Each number is 128 + 32 x the weight over the matrix's rms, rounded and kept within 0 to 255. Layers, rows and columns count from 0. Numbers have three digits each.

# q: layer 2 attention query, 128x192, rms 0.4, rows 127, columns 0-191
# k: layer 2 attention key, 128x192, rms 0.425, rows 127, columns 0-191
# v: layer 2 attention value, 128x192, rms 0.391, rows 96-111, columns 0-191
# o: layer 2 attention output (transposed), 128x192, rms 1.24, rows 96-110, columns 0-191
q127:103123121135080157106102129156120132085153149079078137100109157170060137140178071149162112167133127180111127091102081154150178098109132113109125158181108136110116105201116159114111096066098099109135137129103137068059142208119133093111129083081121177181113102178145156145116108106145160168167141068087161095139042082071140136091042117129141096052083135146138131121109153043186125177110117127143138162153098118172169147066085145125135148157122134093255175192129146142147122099127172122128109139146094166092143123133200147168095144149080106202137087111125126086174148140122184125
k127:128128133094144087190105075139164162168082118106062116128116127121135125133072160131202118170173183168103128111127107103138135177097111182097063106145099083147151090148127091094198182173148148154119092155109179165103225195069052135109057161093131156144083088196117103119093124152112150132130143154104130076129085151149095089120122132144126102137079144129161063117128093159088179187139138083081143081082138150096173109126043086131167084205081168139197149155169055059105058201128064156096134110050147112139094188008083098080119101169148104186119088114079131165120188182176154110
v96:100140132128140063141130124076123101196133169159141169130079147118102100122144110130140127087062105046149134095130124159171135151145067140139099126131130055141122154140185175094096154081140096127112129159123193135150113128179130133161152144228125145142171122167104119136117188152100141181173121166139120140105127120158128125155169164197142135204139174137156088183055164146143104131131139088141117127140141130149169126144125101119121143090153139143127156124095105112109134118076138152094111182167153155163115089115122077168134160178094157139120139102144131108111110103134101130
o96:198121119162117195154138121146105158106132183122102107123093142214176094175122132150106147105184091095074134123121144089130175148158130154160137109084111139109122135134083103133116127141084151085092131139164143162191128193070140130063134107129146088062137139129153102073135109132080129116130164134169150139140115122135097160114142072083121121089186122119138167091191078149129135110117195119144106145109110104081175116125075105131123097151131108115171151090149081081126075119184196109122155092126071148118135154086157149126103117127176085121120098104089127121079133118170098128
v97:080155147086080090115105150089100128126136107149147161122130087125137137169089128185177151171157109124156138137085100145155167179140167156128134133084150195191124136108142136164162147120132193116157139118119084178113108111157114149205186126129168157121140084153158143154139176176137122120085137089144188068196117109135194122079096146149163109124088180134145091139105071109105115159169177138142145077118108140121164140115109140108096118108135161145128144129077121116183166196143131130121120093086134157148141162112110139120116123126123147162115142154138181155084132127157145122
o97:125122083132151182146123130122069157148195146112129130125163138184174138094127116154102093109076107156124142151168153121151105087161133079198163143154136119121097161148083148112075091146116092116112133113160175118184120041118167162120123139140161099123102108111146120164134121149137153128129124157139115177068128116076126127118106126094117140163157106162099159113169240195144083102112104138134088111156176107121068160164068112120151094110129172073118111098141068133124133086094150079138160101175155086144107118087146087128089156146113110126119158135140113113106124150135131119
v98:190157123132089137097128150077091127134160107090089171129127120100118159162223117136146074181141179105117103115095116115137127174067124177107081117156164207141103124124139078152145103145105095115161154137161152172131122136159169082120097136120096141158153105149146071139133122160137143144147116142158115143113157161157128084080168100100152118130154102132190141215156105167113124126132102163087164139075113154126107135089146171097083117071181056104098095134107101089131075122093129081140094169099086149085136135113175102138095166165167125092122134111125159142165122128164226142
o98:152076136080169124116163151139186181090183101138175117168145125153137081107107160174113165138158132167110095154185156112140136055109127121150137112130074121133145118109184173114125161123129138147116094055185102119118154091121078133131143111095120151098072176107121168137152095139118097123112098115148128101118134136066124141164160161186104212168112164123143152113150106125107183170098151095201152146187137098144155105151066107143131106117140162121169156160102186138129138140113150127097115121117168143099136153100088117178096130079132126147082116149127158105143084105084106102
v99:092132136099076092079108110165122120077130094166134131151155045156127156080168149097124098176107124059135126087137148085124094130088115151131182121106144144126196140087164162160125150148176084107144162097143123121091134130080125135139095123096123155202123163127154135102121135121135139062094124108117071148140118144126098124170126162131144152161151117131170043165117128145101194111125078173160116123126182125120141093182105152109117106190112117112123160162132134143148178125101098123126111105154150100136111100110152157110107150119155112142113068182138106141105104059069173090
o99:135095069166134139127142131161203092134101151092147102109112154129107089128076124155102129140120150105088107202144166164130118160160123085095131123129127093149090119150113089145133117110116142184109067120089064123094063063182124163069157135135097156101181122118112155108182165156129153086082144143146164172118141168107140120045114099103089096072126171135142169100133107119147120154169158154143127139169116092166077142109134072091122113135159103118087098099127103129124109154125136112144080139127167152091102167124111137114150178165089153160107170102138096161088111146170152145
v100:101110142132150160140125101146091043125151123148131115145181116179155138120121165108124118134111180126179113112129102107132169091131102093087145087102120140131156146129112156147109125102093142097120147146075152111134102150111098087086076114117109124100112100126136077182077107111131156071075179172168128122064074093125115126102121127091125147107111099139164138047151130170158173145087097063105153102163099154117156155090145186133197109108126107109147144143115114096105137119133115151174162140110129121113174135167154103171119133107073119169156139103148148142135113139135155105
o100:144156118097128102119088135103093158170133114147148144086117120073126133120127103114140145117106144163149135140195129137169075131129168144147101148128200148144165138137178071128136128141151151118118116151134111084144131136094158182138185158180167108070149114114031198120128086120156130149141146131131124113128125135138133165138165100145140088119124175076103094176123085125115103135150154200102125159139141120136125138156142137118076142174128105166054129125183089139114153122163146095105114146140131181105120123153129154117108100170166119107115126157170085126146107118098115101
v101:105102091205079087107134132107115164093141128136157107103149138073108150112173140152169137137095090093173182136103049117117127132155132154049126119153104140151109126133119123076125150093091164132096163165155103182097136132145155157136136104151158082164148102117094141129124110119153111071094100126137105121142154132119147107184119119098106066115072104155164087151107133083143134111080168099169092093123119124092145107122159128100088119125162166144150153133092095083170168094137119108144086117149160148093125164174078165126069115085152118155155130150109115102123122120065153146
o101:154160168132102100147134131107099088184159159144084112102130165162151105160104143160104141127103165123172139149157149071151106129134159085118143099104131134067156089137186102153126110126111081148105092147158127141101112195121141126155137157123096158136121091108104133083089135130113111135161145092126154134127148136082109185081119082111128158137181175079121142129163142152086090130109076150114105088153140136139123099085167161149145132104149141141146123131191137155127143127110152136147116083133111132159121093158146070143166191171118174093114120144100149162117128121209113083
v102:216147110094154082141103160073092101102099092129117158095183093195143157091117088150087115070125095153160126111112144112182164082136158132143118117161101100135087176155086170131120111155089129164154116137139103107106091125120090142102135158160142089174122128141148105134175121113124113126102088153118145112100107102087052112144120121131096131128151159125073136144135079155136123130083115111156164128166149102111148085105102110144131130157141131071077102129126165120083100116166131131160130118172200136107135099186172112202134146083104168087122094129165145142115155135141134179
o102:128135106115105171128168143168126152124112140125155091132120142081170148147108141123185127140150193122119115133119168163108030165135062112125128106128187135175163107109118095145085138144114128105053120117111130098127117101110134140070127108137099142112134118101120121057154117108145176101098161041109106138131175179097201094127142092126106135143133112056171102092122138090108150106156120120105119113136159155179125167160131152076126110126112192178111107193175131156093134165136129140100119096067123143133135137109070110076093105149117113163128104142142085106143168098105148130
v103:114159083104130138135163135120106079142078089121163115070074087107125079101084169107144087128118121085110181075163142145161126047161150127145129107140081139153136165088123142166124150164130122151142161132168147145041117144104139144117142121163115156141121101142086166153122084145089104163119128123128122140156205141167131173099109092142131121139146146153124189104160157145104139141082124099146171167127128101113112104129150160145179089156135109174089084103102099098152189168152115100111106167073140126141177145144092102125128132106146133175163109097156132124164131130150097151
o103:143126150109163153125131182097119157126159164153090170131145148125103171141099122127088165121122154108153150122057081146134135188129170130123127142170128168097164091153149065092182135129072120110119137146087109108136064166106076136141141110155127095122182178058117113148130155095147138137133135136107142130079078121042112073137149156054114184128109152137147121147081144115077139112152126144104048115146132174110080090107115129066095144123150161128145139114113107129106096095151105087141103145141143161147151123125118094179109115100084105082091111157135146094100125092142211084
v104:101127177142101182120124151155111147143119105135149131093119129155139124102060163119160096102056166106138148120156110106123174100156155145084141142145139146117137143151065130148098096077110089114115097142143130155100153103140178148126130214170171126090071135123121145098166176181152149091130154103104139174168161100109116098121136138083093130116180112107118055157128182108141132109129066166185137128092087180134114146127126149129108157128095145137146121135129145108125080106105163136127114110128095110110124096157108073199104139125121138141115122120147155108126116152155168073
o104:142167124126167110138198132078151108137138087124106150141152144139115124122132115097126139136152116135109115150087129086126098118118087194192134140069153130081110105093160120175164190103148105172168117121165114119097157072068120142086161107124108144128177096079129186139105136111097143129113111080149117134127131170153151140150125124136151146129137130124099152092130099140143109120101184103100117061109140123088109096165128111141128100099171155115112122152117138120106156122115112103119168117148115077108106167144151156109153142116120106112177125113110129080148084163144153144
v105:173131162112087112136110133063092114140107178139097143127130154077135142180159118175087098125073073131121028117100167117173142155138094148103125099096143145152147135186108111144149169133039107077112106091122139145170106127053114139157176119098153110134153132158097131104122154130149138156071136150112155128117151181157102162107107154138135157158071143142148114132121138097135109146160116112117100126130126159161167187158162094111125145173083169062120128102130133085146170103106107188135128131123161089104151041122096165118107077098183103155130113095094118125173142149094102178
o105:116141061147183147149099143148127153099152175164168095093084104164147150115114142120093143120141115096080178094131103117116156091113094101172137186105154135114133119163132122073067163104185148162106139198153127103121145214137205141129107098089094121150147132120166138086176143087147105104171076083144140177093128103129131166184139110117119070125127101108101089074158148153136134112138135134125131153106135093082100089107186145134146181121148102115148162085074087148113136093113145094111139159124105216104141148168109095083130108166158127117124160127112163139111124129112122137
v106:115098137141104142131088153107119147160056133134106148172117166086114098158064158131094162114142134117127113122150076172188168087127077129092144186121164088160120104118124118132158090205203127103206119135090113069123119121078150138108118136108161118098110122161114129098120147102159188119156158116148104144219129167084121135120107163138116098114127118162102160112134123081122229123148111166112189160158125151110135144172093145158116141143156168160147110199114106101143124119149078113106037096139124117118152170150152095149108094130139100135114090210134176159109087140128129136
o106:097131133135126100169177125114118148139113093128135106138079114139156160133096053107139173144152126105126141085130072097082075155136131129117111121101180159129168137098136123142094150134132121134060136136190119138130155019180102132147147153153108104137109145249143174123163120174144088107139084151084170157109154087131181127126173087129119168100126107128140086150155146140151135125106127145119119091052169092126163099104147141148174111124127131094103122087173102128134149155145126159146183126109154050137120126115132127092098146136114092125178134109112093140099117129148169127
v107:115142131149087159135161103138138162070072106124112150150164098167132099114105134113159119131103164158141074102134087141138119130051177139092164125081152146147104104071111134105146089082132158132088120175125125134102143133189132113127145109117158187127124100144132144119118147126165057113082153127140104143096112083119134105126125110134134095135115061130106080109134144159089144133139118120154112159123096111130166143132089109119103167089141142141074130180140166111090134100102170111112104146102148081155155154085161135179108102146125103161177125108139144155076165162137134119
o107:106122143104156142134139126086111102158182148136121140124107126153093131140143122138136105109146143159108142117104121098100131102127071137108083146165082071094162130139142177134141190156097112137189150109122111090162095010058128180110115112112104112118090125163117100106146152165070160160117127135138143093115155148137156138161153144137107128170131134138128145119140135111186112132119110136124147126113105125097097105103126148151142102127155116153152089115103146112126115203180120138170166116131141164126120145176139112102115134131123192104104140104133105125150075107156112120
v108:108162087128090107126136083200142071066139157130119072164127102120069171120140170151144143065142186112154129102126148121143123119156119059070079072128085140139113120118092127107172141126130100078137135068144105192122094149129124123122123158105149111124142136118132144165116172119139088093139102133110105157147145110130060135134146149131161155101144115137171143099155184115137079123117164109139151146061087141170219119130171183087127112153127129081122104121123155137168103169098117127107130110078105095084191151163211128123106160176088150107063113118123074112113117126124167085
o108:148129162109160129103139161134176148120101101136154176125134137074129079131132102125136165134134090131114133137099101106129097140123149192140097132142124092128144141185139141121049141069099149155165161214071124112120149120094164127164110174164111144158134099087167074120110088118124174105093164077154151126140120166154120158070153099124087084137165115098150122144139100108124118179118180092155065159146145159147122122109131103191161172146105133099150151159130117156101150122118114067172125157132175092151117143131097146124163130132074118166146128145126118180139171097148115135
v109:101090083135105076068086165153130113109121093142088117128070113128137120123178145114157121135104114135060164150129120086143147151131131131100178138110094120096067103100120146130152117144108123103120106138133169171119157100111121104085134139091085119155153150147123153084096134102162168144161156139108118180172140159137109086122157147138152106128126147137139088082146176191117123159118127070132115142109155142109130195128146106088164150148045144110146123080101147077101082109170113130106127131131142143130093113064051146142116086172110106116134105173106126157134101154157108105
o109:106200137135142111131083079126144144092127124113133129117138202158113082087104137153111137094132109126201124126142102117112111108137112102151146106153142103149125154150166110127108102106171116117148085083140135137142113193133108133144189132094143137139138091140128101149172149092090126136130123149153145139085082096154076138157119154132148126127144123115086123138087104105146143073114175151119161120108086124154163080147137123146185116129106152085143131169135134094149121147093101131144168192155121172118127128167188113109164155111103131153139163098117123118083181063115159151
v110:086144141157146104101067090093149101085138149122131136122119129128126134120083132145111050125163136122132081162151092104152089146172142126130115099142128079131069061120151159130155130183207140157139109118119106121104132123085090145155132149132131168143149095115129107085165109153146116140078093121169081148156185140086096123196132102079179183130087115127148151129191087137184159127096146135156099076090073111154125145144057086227105165145119149126136149106097115149129130132137147115127082135132136117174153173073124080091088145123123145146138140137143115118144065146096176173
o110:109090129094139125124171131088160187105157116082095163133135122138130141176139147204132153167143128093103162101073156176090119082130144124141104110145139160142149151098159119155179125136102178069097126125144135148118147106185158126108123106154132139156125140164167122159111142100142157135125168113111123127138114124155209135078179132220087159069166091095099093145139077111136128110082102088145125141139134100098102125169117166110122142119180080119144154167158115125128113118137079130130097164148134150114111127126141141159157166141161123191112134124155111134131161160170100153
v111:107095144167149093122082083159153109128110138082120163115088087132155167142085195105181173090153131141126124161106097110158152164134108058107073053114174163167069094103096115079085114088158157141152108120148109139142117134160140184106104122165108146122161130128142145139110134130130098079167130121132107128187153130113109181064106155137189173086060110143124112121132156225144149112141143144108073163146145116142102099126090152081142143089093159154092098125162124123185157099151136126086161153103064158151164109073118144100139142155074118121124146094151163120165088097107083103